Each number is 128 + 24 x the weight over its row's rms, rounded and kept within 0 to 255. Layers, rows and columns count from 0. Numbers have three digits each. The size before them is the row's rms in percent of the matrix's.

# down: layer 3 MLP down (transposed), 320x128, rms 0.157, rows 287-319, columns 0-127
# gate: layer 3 MLP gate, 320x128, rms 0.154, rows 288-319, columns 0-127
# up: layer 3 MLP up, 320x128, rms 0.148, rows 288-319, columns 0-127
down287 095:172128107144157095116153128114157145155168134124194144091112151171142142126159115130101161125110135102112129105177129138135121157188122110166090134086081111116142139109112161136153111125161123125118133108148123140115121160115144083147145110147117133131138135103126119152141094160157144088146163122128085158088153120134144155129149079130111147087117126151136130097099137155170127110093
gate288 103:121151182122159133088183084108118170140136069101138137149119108098110108118121085139117113136167119139127090114111107139152141130118105154115135103119119141133091113166122119090130151118166117120112127163114119149117118090155118152182103088170084116121129112121136134114124130110139102123143127189118150109123119120083122097125133162094108107110123093102091113161158146104168131119146
up288 101:113122129121158124138103125088125137111138156128131153195093154122119122079110095142118144166148133139126118145131125115109139138155115147097117085103133114130100158127168108052117136092156144138166143115147154133093144108072093131093149089158131109131157126129143171167147128134138084128101114117118190137155146113145152105113072156152125111132107136109120148136142163107134149133137
down288 105:094170175117118120102121108150107161150142084160116114137084131095112133120143164193131127133092109121128113118147162150080123136145138167144172162117097092110137180161144148119121130132112136144099151112150117120131137169100153119165139114125108100112111139098125085130153099097173128124120131129146109105101110124123110166153084140079123105100112115096125129136075152119118144137122
gate289 106:122149083134098160093071113116080104122108151192120115139094122150097131077099094175134147110138135105105168152107131163120121157109109147116129106124110120131139142159129124119157120118105142080130128154138143150128169108146139126148102124146142122087106145140115082122147139106122092145100121137163112154132138120119106107104055134081143157103098093131112136152125092138127107121143
up289 113:158141157131119176139138091100121146130109159142136134132139108122096125095113148159101132138146154133120133155114111087112120127151089121112163125103136112121103161138129150123144113120150067140185158113122113150123138154134177137152092120130157133087100070110151069127114125123156124137157073101113122149154121104147143129157157155106173109180149114086112112108086102137112139126132
down289 105:112160173126175116131104138144115094158116118152141144126071149086147162151148166142123170164126108113104154139123125145142146116160113173134144100100125133110120099118143142076178131094112143126164164106096166130135134113154134095133125100121170100101128149129147138130118117116107134156131116097158116164167146136114131129158117153149135108110156188118107177126164135116146108141085
gate290 083:130114129156140155134152102154150123138162107115111134095135115161143134152125140152131121156082110101127175134131143169101075145123149129099110111136149166114113078124123142177161149119102137099143122137066123160109124150141126149150131145132155128114081149107161151162143171103141093172121129118155177125103127114090142140088138091110102142122141122135100138183170116110136095105135
up290 077:099155129113149151103126127163142105121122101127099132138138150196164154210132168173143170116148148110132136139141156120103104129138165114118097120142150167121147119112116150173179168143137138098108099119126104114118127124147094140142144113132158126123138108104147118149173172121171103162181139139162140145112130128141149129121132100173136151122108134146116124140149089141114093152141
down290 087:130106159111095114140140157145086140129157185090137121163133187147110164079119097158097169106144099126130171135095139130123117092102133139150151132131129118163125146146107133096107178125140105091125121111169147148122138098158142138172104135132160128098168131101146127118119156120109142128136103120130126169148103107091128132129147134090116134079164107101157124125076165140143146124131
gate291 115:122119134157106120121120133131107057149137120134146126136096102112131100122168124160067102113138107110140137121084106164146118146111129172110133125068121149146151142101147111088112146134124143159132153136160089105156150183135072117069112134153160166135150129124111159117112131126076104135111128104128158132097104131121148140076113116154116145138145114136118123099137095136165135144157
up291 106:123118152133150152148114125144129141133103119086075121166105126118128124129120118106132150086126148123106102115137129107153187108147128121162162115113132121132092112158127165132140164171142123173179123115099127152118165107137142097169163160153141144107133141156084082105159127154163103134128143135134176151156128092101120101120136139069120088122093168143125159130112135134168098139121
down291 099:105142119141163108110141126144110095115109163149122098167111142137155095099118115083151146150131130119159104095111122094114142131180120124120141154116126110144108133134129147085126159091088115138158133131082154144115139089130132064125144141147130138159139104167096149137192107166166178089125123161122128107142111087115109124126091122128126100130090134113073139127123132125148088120160
gate292 099:160139096120101158093119118151130134164120128157134116139092086096110151157155135164139132113141142116155111156156107127135089096140111137108142088093107133163170165105118123086078160104136126128171083139132126112165113124117103098107132113120128143147085106119118165087140152145125148100105169126132117140109210158099136135122143107144129104152142135127179120110123143147104150137153
up292 097:116137098136133168133109115114161170138132112136173135173146124098106131086122144156147152098152098100094114152152126112141120107138120124134098134110137143087130171134057137078139171142161146111169099105134172091138097129127114088144158121141104140139138134099083123150123133114105138117170106123109133117095165116098184150127131120120137149152145098115164133139089126144121085115128
down292 099:147108129133104113110141111147111053134129138111124136152151111153160132131145108151103135121117161124133113097161112129106146077119121156153132117091131197102096126145148144120071138101148109165101117112115165118115106138126149154098155143124110176123114135147120141093139077171074151092125134135119114135134163149173163127163121130165106125105125091112155120113104129110096163140131
gate293 101:188103144120088154109111175155115132156089114187155117090118153119116120104162131139140109133141111123117180106095129125165109108088145130124107121119103177175156125125159163124107106117119154138147121143129141122166130155138101079094150101129134171109146098096120136122195127153147105110143120089160150131117136141147116112133131121136150095169136119102124138103137105107141105148150
up293 104:183104125148077143143147103186158133174096103155116113129122167145120140127159137130130065127117099127120106107108111121139121131105101141139098101117094200187137115131127126141109094099101122129123120152098140110168142149136128153086154120121112139135155111103126117107160126181130132125140121081101132146113110122137120145146074132122131127146144095122151094117142114121116081114168
down293 101:170172133114171173119119130107082109115102125131149109077121114089120092124126151123147126120116131124126137128157158083103116159142126111123116117124120125145147098119154100158135117142122106124127127111135081205105123113101123102123158116124098148089142172127138135153132116105116185153131118112160175179121104124120147103124102186119121115168109092109137109113145087130135153129089
gate294 099:187154133137109108128117114113132104116119149149115127167149160132102088129112169133086172133139132107123123077151119120103160112141106137090155163105077139140144132082114139130070155109145101110151096098134122118112137132123125115148135138149098132115147073126109108131146131106133063142109129138128144155139096102175140100098149112128091135113137147150159079149131132129139071162118
up294 093:092125118120094094141122163142122189185123161117117149115118136133139178144113108075143109117142118160135145132125123168161088128125091122097126092121143081124155129110141124128163085158120128095095177124134153174134163134100113139104133138137139115122110131095152184110100113142139118109130123084143109123145119181111136147152126148123126114148138152065125145089104115119143156143123
down294 093:115123082109152126091120143118157143125112097133129120132120186159147118141101105150126149175123137095132135150132136162122089128097146147098098138123155117121137108102089091136165094094123144109125115153128082152107150111134106134134134125145152147069137125133088138124168153122104154140124173155082108078108118114176158143127068123134151088070142100145135144124117111133121099124131
gate295 088:136132082158127129144160142117121128138164127146160109087118132110094100122159120121105123124106124119131128172123102086140119086185146121145111139148098145127145114117116131128123097116134165126156144146141197124119111198141190188107129116099131118110117130168132111130108158145147115103114152150117076146150112103152089135114142125077123098148119124105092085151121130127154145123109
up295 093:166125138102176112120117102109113102130112184116124157156100139166136166134110142128121131166146156159109162085144156167151080103105123124131131138108112087115148119108134180096097139139113077121119163149100110139096094119127105133139152109113141127161106151134161113118166133090141117138133133108101152136112139125157193109132118166142125126149121140087131117166143107100151091105098
down295 086:099158111150125137170109071114134161133114131116135109119137129115116126124155056169120104162137143115135175124162165118150068117129139114103144124126083155161149122134188102113124162114083087111121130091117126132094086088156112127113137105156133126106154160164095131123151116119144134134110087111133128094129131136112163100122149141142131139102116113127140126148150080118137121075136
gate296 105:132127158121169114163079123107108110160096133143147123112122135177116104124146121111119140092140092150171128121142146106145077132096154173115123149143135104124148159132109138138109151136130120110114150107161160120178139183148117128091107112106143152149087149139159138101113123137137113117179136133117131181162079120074118119160137169136143124096110118176164112107102114111109151119121
up296 105:093089110128108112162120129094118123180115112132115111101114136121120159126117130125114138130143167124141110105165117138131114155142152090152159147143164068069142138110137140126148142122150122092082103147129199116153143134154118076124127155153119115126119150109110113100114116164180112126160109118098108145128097139150139131169119167097150126145124135065148127144108119074121153111116
down296 104:143130104117104108123099152152111130146116157099098149108136117111091173107164092110146115120163116130115107140133146135107129158144133109117178089140175129136141107080128149112134137123155136165112126136127152099152098122133109087138122125137110134115092119149102131133147114111131081140138141153139113187159016141113129167135125127142117169141076121103113135103093120120130123096139
gate297 106:106097108121162139130116119133122124142149095118125133172134134128166104108172147142158143112127159079123142160101172117131099137097090168127114121093085145107138165163082162125126104141134122125116159164161134109161136071150145128136146123089161128137141126149113185112136090151095088106132134138122149084170114154146175116116118108145115131102139155127124140139133147095097111106163
up297 107:124119116111124152149134142166129170152147098087051151125127138157152148148147159140128115102096154078134116136153151145108145175118146151134126155140148086144155141125063118133148156107155105139129127166187126150138140097110100089106110109104166100137142122147071155137104142135120116135147092128098127105131084110135160129128148096130130170107147138098138124143136121142149141147149
down297 102:148115108121147131155160165137142130138129178107104098098131114101121134136161116140157167077151082119097102125140151124092119135172150117120100153158118094156094165106111147125125185137158123175130137136149102145146131091127122130130108129094148108177113111131126130143141127158110135140127150162087136125111125141130159151111132135139073137166139159089113104086120168070141148158119
gate298 104:139120137141097195146119146128136161143093155114129094112131133152131132112120130092116117112100136116097123157087147124110130152096113131130142109112125132145125161128175090111132165110065161138123144119137113166110122123120068162127102132110156157098112083126136083173147115125174146155117173108144118147151109127089110135106128118145141141132123106075157127114120163180174104133122
up298 100:145107167133110156114107144120096085106145086169121137169152148146157169154087153122150171142115125088103102138135090133120141114164106120126100183119153123119158155117130093149118109122110080139124111092128126089133138081127123131129109105159144140098103114102118125127132119118163114153101139131131105108176131141124166134166151128119185124150170137130123119137119144158113129197105
down298 102:149167144121168191115091159114084179142111097147138144118138141131126120158144138135108101124126138105131117151123137155165145132111126150136114058132127113122157136144110159143119133100105102138124121106129167144095099135152104121114121188174128129068084146106146125116164088134148148134162113171130117112151118124112113104133148099175131114149116111109119088136117169124160148143094
gate299 086:104149098124176121095075114150105137101127147131118134129139140138069112093095131122142133105117107164172143166131102127156109140137114080115156118102152135126108183148084163098119137121132134127158108106141125159103125138143106156154137135125138126127101131124147145099081147126153111111128170114150115104100132147099106103145126132166109147105173157160141103155182124149093109100178
up299 084:171129104114128117138107108151148121134136123097104120138114163114123145113116137149129088115118138148137127118157138097095120107181132113123169104086106124097082119166125130086156115180160082140161109179141147164120111186144125162171128114117161124117126143113163099163149164067132151121137126115144096157121166129114141096155115147124139141141096149154094118142111124103129096138153
down299 088:140132127123142127124107128148161140082128171152119108101101054101140105134126114103162132140143090126124120135146127183140187152114111132149130116118165085127098152144105117092126154138122134155140098146109136126147150169114125112146123151090110115113141135179141158146097157134096082120105123088134143136148111139125163137109141192159115147093175129081130148102140146121121113095141
gate300 088:123097124144113166079125178141116104170114106110137106150162154153126155139133111147097116150091139132101104104122189112143131113168106143107143136153095127138140170114124124082124113102122115132156164119164117113114115156136093177147118128135099138108211105132142133131127130138122140126084113137144095139158127080115171112130109130111122094173090125102158110104165133117151117118121
up300 088:147134149138105115118110177148118100136115155093123121105151130094139098092136142145141100115126156167165130129109145143088107079143110119105171105107085153161122118149102106129091099083092094144144146134155116146092100138125144119153153160135161145109159118210084104163153124129139076131119121110093111107117117132101126156139105142131144149148116136139121151161085140135139113136148
down300 092:109161144130115094131124080115136127175083145121148092130129150159136125124107133154165165104100144140121101146154160069111136125095142165129117168098088108135118128158138121112135160104096134139141129105146157135128100156118116111112191063107141169113125091107126109127126115078137158131131156128120108111163187110107126113090095134106137138160113131119103152126127164107111111113115
gate301 105:122110183147124091115084065141135078140117134155163122103121131111170089168164120117145106135131111143142116115132139159097143108134104124122158106107134101127110144110117144126118129174125155146138135072085144136132196128130138098115141081122169158096094121134107115090143124089119121113142166105104170091140144147114114127135127127151099092145108122147094129145090128111142119145104
up301 104:147108083109121164105142131097146162100095117134137092102130125092123119173142095126159143114188108148214086099158116145140121172137115138120120147139094122125119117131155137144116123135133136103106116156102124135109143128126125124126147110094132156121093154151195152137125123115148167147117104144110094142114121128160137158129130126113096129076136117144130127116120140139064168144079
down301 104:107130112147152155146143131139121141142130137118072146132153123137126144081150128105129157160125131108130122160118143142177114114135107115170109118154145083144135164129144150149091130119145109103117100087189141159100096162130131164125141160137116138161130129061118115102165142111115117146124136110112109128158101118103062097143125079124115159114140137121124182166176151128160139141144
gate302 090:124127146120113112100143094105095208144108121095126170129081118131139105104152135151175107143106145128141123142118130105125080140102132113138135120120156128138112121095107111127144077147147126137164134119107157182115122136125184146107122112127123101117101100142141121110117147180112098123089136137138157100186103127088168132071120118146141112126142118130102137095115111123156077160131
up302 097:124119129143141166077171122097106148173083117134132139131124126135120136136136079150087106154107104090172092176130170163154081147143126092129102094152103124102122137153105126111146123129124148157139126091111184145114136093148127151146151090117131118156139122187118140144137129132114109118151145128144112134165131136132114171173136095130134093092171147126141120122105152157129115099146
down302 096:102121123121146096134111117131132129086156130133083117120152093120150140115106150146164133107179171114128147102138121121140126120153104119106127136141160125122145150108121157181101129167116134141086118145150113138141101164131143086092111167125123118140118117100154111084116121140146159145109155136173111132144165078118121108061118140133090120140070116122142087102098139091118126089073
gate303 092:196147124104083128104149156107151166148128188080102111130107134175113110139080140115126111182172099126095159125114123113156152125148155106094141163152111120100141119098140122124100114113119114100143095104111106091122111153127164135144132104117140132127156152126174129146109141129097128134155128138082133106154090103128153121156111142076150136136108130101147110127104139154132141140092
up303 092:174110119139091104082125159111152187164100159114135101127104115106136095098094135138125133134154120127143183081138154122160111138115123073126133132121159135152093118130142162150110121149171116105107124133110108144170072085109082121149130122105110127103130119144157147153138160144082149147116150158094140145172134093125160127124140104095146150157123109143142137139127148154143128126101
down303 097:102142142109165117130143089138108090124126120132132125146141216095143089095140130164140123123101086136133096142146103128092140115112084160074127119120146137118135121103148111128138136130148143128129138088159141100136163113081104147120107116126163097125117133136134080143157127113130152122189145137097140141091133134078094160081120133143138170121128119139142132156182106111094137116130
gate304 108:108139123108166126067105142183163094115144075101142119127126137159085120099093103166163111166125120120060131162142136121132148122100134115145081077130128154102172139102083119105136126154123157111166123144135157160164105117095092149139121125112113117146156109115137123133150111107120114175127121117120102129116136140099136141120123119141152143129142104141179104135095166140119116135103
up304 108:119160158135103143123166119169123145102143079127124137148177158076119113146153138143178134140082162113120123102126176157145138129117135140144157088132120133140110141106166129144093128151162132165151119151094134110181123135146150139157082130127100142109065115164181116117135140101116151121155133112130136126096153119129083138169117148109093134111129089138097131159131161142118123120145
down304 105:145133131157100133131095117116148100106134096135147120081116154129094137120083098120198104135163148115132128155166113121103133125133138121156144091172132155094154092109104149094142145154170100126147125166130150066126148119123152092127141100182110157139083120136152105129129126091084115092162111119115145105152098160125118153106141136123139128162120114147075156144126132123116156131134
gate305 114:162069112142127112113153110154125123111205149141088185118113116129143147140140137136175098106133111122059139121129151099113148109147082158114133100098149097129163132134107144100174087121114076121153135120108114112126124125127122115134093124175128130109181124124158113091110113159160140137138155088120166117141144140168134118111094146115148144136138133155154131150146134141142121145116
up305 109:159072119141146073119136100175118134098105165162168133141120135119149136142130110107168120139127133131106136142123102124116123139133119084137109105087144099161185148123094132125127183100151155103154102118160104122163135097142120147140110153122100141139113120125161121123137120182107138083148153125181159128139149129124115089135131137113130106111108163176100104121146103125094131120071
down305 107:154166148094106134154089150103167114117122105164144167143143128129144090145109165134128070134089158125166098090115083110149153171142138142101122146122131189131073150105127126151142128150081146130095116129108148135127118152121132130126099101171127135150139152100130171171122147116121152114117074169095115103133116090095121151112120136118119149144158124112106109110139126128109123091137
gate306 107:178142127155134109114157167155141133126114142158156127102139084150121085056188090131125117119104158137142133174107132139118093136086128132140150074112156125131141158145134131113143172128136157145153163113131142122131094103095111127142161139112091150166135125132076121126146103128137106098093135123121092101133138087127134098103124108180161128118116156134155144133157142138158101130120
up306 104:095140101137122131115131085120126151159146148121109118149125151134149160171112185117126124166117116169123166110136137103134154147096155150106107135164125136112085076128106086161125062088139101147111087116160166141128156126137129092182133144106151127121112161093155125143122107109140132144119137136122138140113102165081155135108114157082092124137144167133106113136099129123112097151114
down306 105:115099112135064140157137150121123067098151152107146133145095166168146118136123091141131142122113108105130124125128122173110056163102126135096156136102151097137121131147142091123092137157133150118144091125124135128127113164151157106109090107153091068103127162155160115112130160154173139146149139119134118127176146132138101134111162156122102124148111161153139151117103122139140104127104
gate307 099:144117159135088105062101162101159121092132114143109121126080152106145139161171140115129128098175130126155117132126115144148107131089091152114148137103108133126157133136141102133151111140135112101154092132143137120071139122141137115192160167131153163161135127109111146118145152134142145113142110158119113106157129098093158102140125098151128086141082140099103143103166100124154163144097
up307 103:119129082127152161113117137140145127126119170119141137122104112117116088139129138170155123139085132172085074114112160123133103097136119098146126141163149074112153133130118139141107102191139165126104127129131116117108136115164125146146122114134113113135178149181146157169156135128137148134110128103118182131148126110138148133104178140124134091144115105115110131168187146151082171123136
down307 100:118108138119124148106150108167124096125144073085176124137123088159154139102147122147079122153125101104142152104103101143110117121122142118102123160108149186136107115147100137116104127123124176173166167099109109142157131121161157137130134130129111179086132124126134116102124119074150158098083145156156128130147096112133084086126128109136150112111168139150158156152136144123160139127142
gate308 103:136124173116099106148170133136182150137124113089109101153090125160122095102115197151110092110116151145104191128137123123100114138137098096144162139130164139132132099098130119160126105125093120084143139125148141135181138119124134140136110174136133121164084165139085099146109155139109092148123146106094146134106110119109115104103146142115136152146120151122169127155121120124152091091119
up308 104:112097146107141117134141096161134085164160138093129085095111156142122124111116157185101132127114096133074142096107138104117141159143142191150148141152182082120142108089167090146143115100124116106093133120127159146132129069132109122114131156158131121141111129166139087165120150138097114116117123097100124149113086149153115137126103127118131133143110096138152088115123156127142138117098
down308 106:116169073102084146143174137122137120098122138117093128152087105123129109116107127120106125120112085100147131159153137136092136118103117126146121149144161139113083095129127146111121088075099124097106160149120141142138138132158087162141109156132127110147140092137119078128167111075127144179149109128148112146101140114066098084097151096141121094161121155122132117133126106147107125141143
gate309 098:136156159134118145102121185151146109094116171152161127156145098149126146095150093161139104121179129119145114104159161101160127062205120115122103123128112141128110157128145166100131117130132106153130150123135128126102129140153078131137139157172123150156133129123125105149205106127128159115132124134146138105145126130163146137098118109117147121123139128166116132150138097088107140122175
up309 095:149143121134120166107127128124160136105116122147122123153098104117143157085134106127104112142134085078111115137142133124154151074169149139110094116135097099138114140131151101107132142093148105140114146153144143100174120131141085094137128154157135137120120141106089156193158129098107138141142122121092113123128137107127114153090086167116162131108108120193117171164154096113115142110183
down309 098:107114157150116108078128160134142142093131145054130124125123097161149133101161156131125164075187099121120089110127115116125128141180166123081175110142088120111106124141147124116162101103103109121128121105120115113114117117141104144123119147157108142107120117135107112145106129132088136123113181141124140143148075165099128100112143144115122072142107132097171110105119137126136115166130
gate310 095:093133083149085138154140106105172127137145145111140145105156159139137142153097156138107126120114093184114128103139132122138128155130167124148119131154150130099146115137096107129143131124112125114124132111146129171079138138138135105163080158114139106116143118103138107154178132135133124129156110125072138167142091188117147139167143134102134097129130120084169105102162101061137103132159
up310 091:122156221114105093123137146092138121127127083128120147139134150127138133089133131149140127137145147115132125144096162141102173094130151150131149158125139079142138116125152127153107120163129160141158124123130113099151150191132163113100129087144157135112110143153112093107143117101104165113143165158134118115171087087102133129108132122155075136131117155077091133128156119130139149112116
down310 102:114127135146123114176156100149093147144164096136132135122122114141115130114136157121119089106134135139113127158147140166102152128146148138119196113137116113106103119128139096182122132181147070132146124138085123137100120120116112118080126147156111177126157144154156136131150159117088150173083155138114161141161077096102105104149153132148150131138109112114163156100121113131162101105103
gate311 111:129136134113132118124180124155160138115132104110104120128158123162068134107119125138155144155142124123171127182089116107122176172121138129159141129142150158101162119122158098077140109116131135135168151141170137129118084177098156124129123160113113125122130101141117125157097133180100110107104142131156138127149131115133144139092188090141105153167143142159131140144089125164091142107142
up311 103:098159096143088137154137120135089146103147138140095163149066147102146116110098147076139135121146130127116132121146115113178162098099147090134118126087116101071125121121136118147127144132123178100165119110131105132154070127117134140073139156161119135066126146127138151120146115076135100162140141129094107139142126137129108127135145157136109098131140119095152102119130179153137118155121
down311 103:156122114132127123103149112109098100072123146111112106130128081130107141133134155111089106115164123108167153122128116111106146195104158117092161172116126141154129140159139132103095146078136141148161103110106139155147109159129168152151133124135126138125141107115079188153150122136173103167141134127119145112077119160122130141106134131125119172113085146166103160113153114147136107159117
gate312 107:147125134100153105141122135121116134127149096133139090084173137120130161163089143151139075148069122130154124129124114171092124121114137103158164141182096139158155148127147110110141111107114113126068106125144137095124117192153099128123144120126133177112108078132149126160119125116141115125097144128110154101115150118148125090162130090135167106120102117119163129122135120082155156121157
up312 103:130142104090125131158138099136150074143109107120101099090129139144136151108122144146094126138142141185130120147121156172156129124098141067105143101141154144144130131141159172101093120139174097130153087112137161152140152185123147157123122148127142151103147089102184141140149106108174119158100119157126152102119164128154117130153149107127170105119166120104122150143111123127130127109156
down312 095:150146144084143086125135120152095121150126128136122179098098185151139148133147150090119161149113091151081165144093156168096095144137120106143101113137112151131130149162139134143148128122123112144075123139140139112134133104125160140134110138131093150111130139138137163102174135172111154116124098103118130118124122154152111161139122150100114082116095175113160119101111187170151119127160
gate313 113:113175124104098132131103099155112097145111142105110100134124128131144163124113104183102095152121179111105193114099128097153126165148105164111105121123163128099116109130104124165131142128153120137147138113139138099101121155107140065124120105079100127109167085124156124124169119151119137133106157134144168120163144144196158099110094162141117131130109129105142121091115124140136122120137
up313 112:115166136121135099106110116147091143126118147117129113116150161121144150116130112161106081170101113121138191121171127082134110123132116132135086121116118082158128092182164160129119097149141113097117173101133133127146157134111158110116128112129161091110080111149112113109159118151089137129154117137106148131139104120159158137125083127133116093125093116072133093120092136112119097097090
down313 101:142158107111140101128116150129124095113156134114125097114166132126151127100126140161143145114157138117111138159105120129118218126147085188086101113128147107131111150136123163153119112084163107101126168097147123125111130130104177101162138123102138106123126083149120139119104078115145119106164156172141139138147107129126173151107124156107122117130115144147115113112095187105110145124099
gate314 102:130127121130097123162171118110122120153155142111152090156127119160112122087101108158090136164139139159121144103145157091177111117168168082141122143144173086174113150106090124099119137136092107126096108125129150126106099141102122107135122123138095136107150131117135087135091156111150147129103128117122096134095081139076110140105116162124133120150130134160155143134092106120117060112135
up314 100:119162184106101131122133101132100114173130117131118150140118142140105127164138133121130094139140164125129128124161127139125133084174100148138142098133134079126113120099096173131118172153148149149170112157098117119145132111089140147115129124147117121110129060128138126148114092134111060155104144154128083088135163121104133135150126119117141133108128192134080163123122112129099087154104
down314 104:101129113127176162130125126130133104148086110105120126101107134117131134130140148115150169144145107175128070152105134138093159145091136175143156112142140153069150128148143161121150116186068114120156121148132141100140165102143137109097141139113106133129052134161089172128153091171122112129123118116131149119133134115153087106130140141135142115145151121133168138103151094137140135142130
gate315 089:122112123097115136157122128129145165151125137138139141116123132117146085112104153132131138121103155153104096158137094166095116106135161092125111178133098119148102121173132129149115115111100111103133103129094157122109064100161139165157137112150149139160150149122100113116119095071168118134143132143112077108093108161157140149142142152079119132122139125101156117183069104095131126112135
up315 089:142150127103112141128170119163130182135138119129123116134142111153098152131116125138139097156133148121182145115120178149139152125128149114137112115174097120129144198116106118176154102092139111121147125116162138140151126124141133160146140164135169130134143085108113133092127137090138110138167133117109098108056144135183118127125155110140123160160135127101108093151110118086123150069111
down315 095:119141170166119161093155161126107119089120146143071137126151125204143167114097118138119169160171158147085129101122129172134101149101150132139117128107148114119166111110109150116141137141154148117143115119141134146114137131134110134152129162093045101150109098131131128127188087120144123111157128135125152137130140108119099121150093139173108115136147130103128154112151093150121141129126
gate316 105:122157142156140175146101094117137104137156147156126176121118172146173167146087121141120146141127142125154086101139089108145061109145102118113135128134115136143159154096108073125168126097151102120122119094138129124150175153141090137143102112140121130107083112104085162128140143140155127101141119146133132136119111096123145094110154155095179063128128128124114116138142151136123113112131
up316 100:116115146134186078114128146112110111087107124097137114115145128129104144090141079115168120186126106135106151108110181144106157141105124128170127145145129114094119082127090134118145123108095105084165135131103140143113150174152141134141134084125162151139141128183146111116148127134128139139109132127109143101142123133143118072160111188119143125106092131103162111125150097124143157137095
down316 101:112085138113152117143119144145118146094134095079133066117121122108088141134161120136132139150158112123162113092112147086138079118121121135145131104118107098108146164129131126128107128140143155082181171147123104075105142143125107156100107072129112090138152137091153127129113144139137139109081151130101106133121156145129140185181101172105121140139149123120166108130123115130128119147160
gate317 111:122140092151126164111091144115125142125161104102123135137133143123188143123149109170139103110137096115182145109101122131097107130115115141168152069125176103123117139141115097135123152149117163115159108129119126144138105129170154095161118118110095150117132119139109148133158133131137106117104121146129108152148088168083143113161145139152175136196089144098126177171139104139115117149146
up317 105:123125168124100112132149122142130119096184119166160138163168099159166125084181103166090156148128115157103140152127122137144132163114120128170134138127166151107116139152122087131136129123110141135122136141113150124121118169157111131113091062152081133141109127139116117142135128149121131133134130087132137142183124105116084130146107151111130132145162137099122153175196131115168131125102
down317 106:122098135097085151126105119157129176089119151168123123118139094174114142118135161128105117102120111169143092114097170140148114095136141133162156118148059160084155157157111121168130127102123161130123157098140106102123156136159122121097154100117098092110119089151142173100103117121136125158115138127142155142153120133109116161118118155161122091134174116103093135140166120137150123138123
gate318 099:112124079092119140165122108152123120143116126167151127105096125162123133168153144136158100102135156145152145130081097091104164086143094150156137138157145108128161132097138108138143111151111157116129123127060128114115122066136125126119139142099154125166085145143118107164119121147165177127146143087118121155104163130103159144110103105085154118146136105124160079142145133108120107132140
up318 107:125172152150131123100114158121173162105133141113151128138162124119138137122142101135107122165099096149126119134147130161141093110160157089171169140159106112177173127143144106124128155147141089142096077113165135110151108132122149123123113151117109165129164131108120169119114115173129142141101157125128117149096119130165123097131098183147128152092081117100105125088130085127164119117158
down318 105:118089104156130084117150149109116137123202132116139094092098129127129100168111138141100124143103115096104090119157138149125132132131137130157122113075111126113146144151154114114139186124127099103135146140109105087106134169166117120121102104092081154145124193149129108143137111105159099129152146128109144170153168090127089117132140111075128151143129156134125163128117144163115119133128
gate319 107:136169110119101094109094139110094119121108121168118139099118120089091166139109133136108171118122142154164119131106141135119090098105105125148097147125139137098099134142096140143133146106136143101125128138129095101123153149147129072121146093140094130184137139145152158109160115156129165181148157140095175105112115080090131156155122081119108123147153113154131130162167156134132155159153
up319 102:123143130134106088098072152175090103179110098111098161139118128126100144127091164124166140106155137118148121133128151126137100143110109114142128128146129119118113095191119127119105155125117121098136138108132119083085133170176141097129138094119137140134137160100121115114145119116114134151135121138142118104101088084119157131119175148135132105119130107172080156139137169157178135161166
down319 092:131140136116183121137130144108118139108124144130096148111118126133108125099145125091135178152131123182148125149122127166064141147164132152138091138154128125094098130132115152141113161131151092099129120120088101087153140183143107133172157125141101151103122109136100100124185142160102122146103155130107120099097115086120163120150164104132138179149135112141130133071116144152144101147137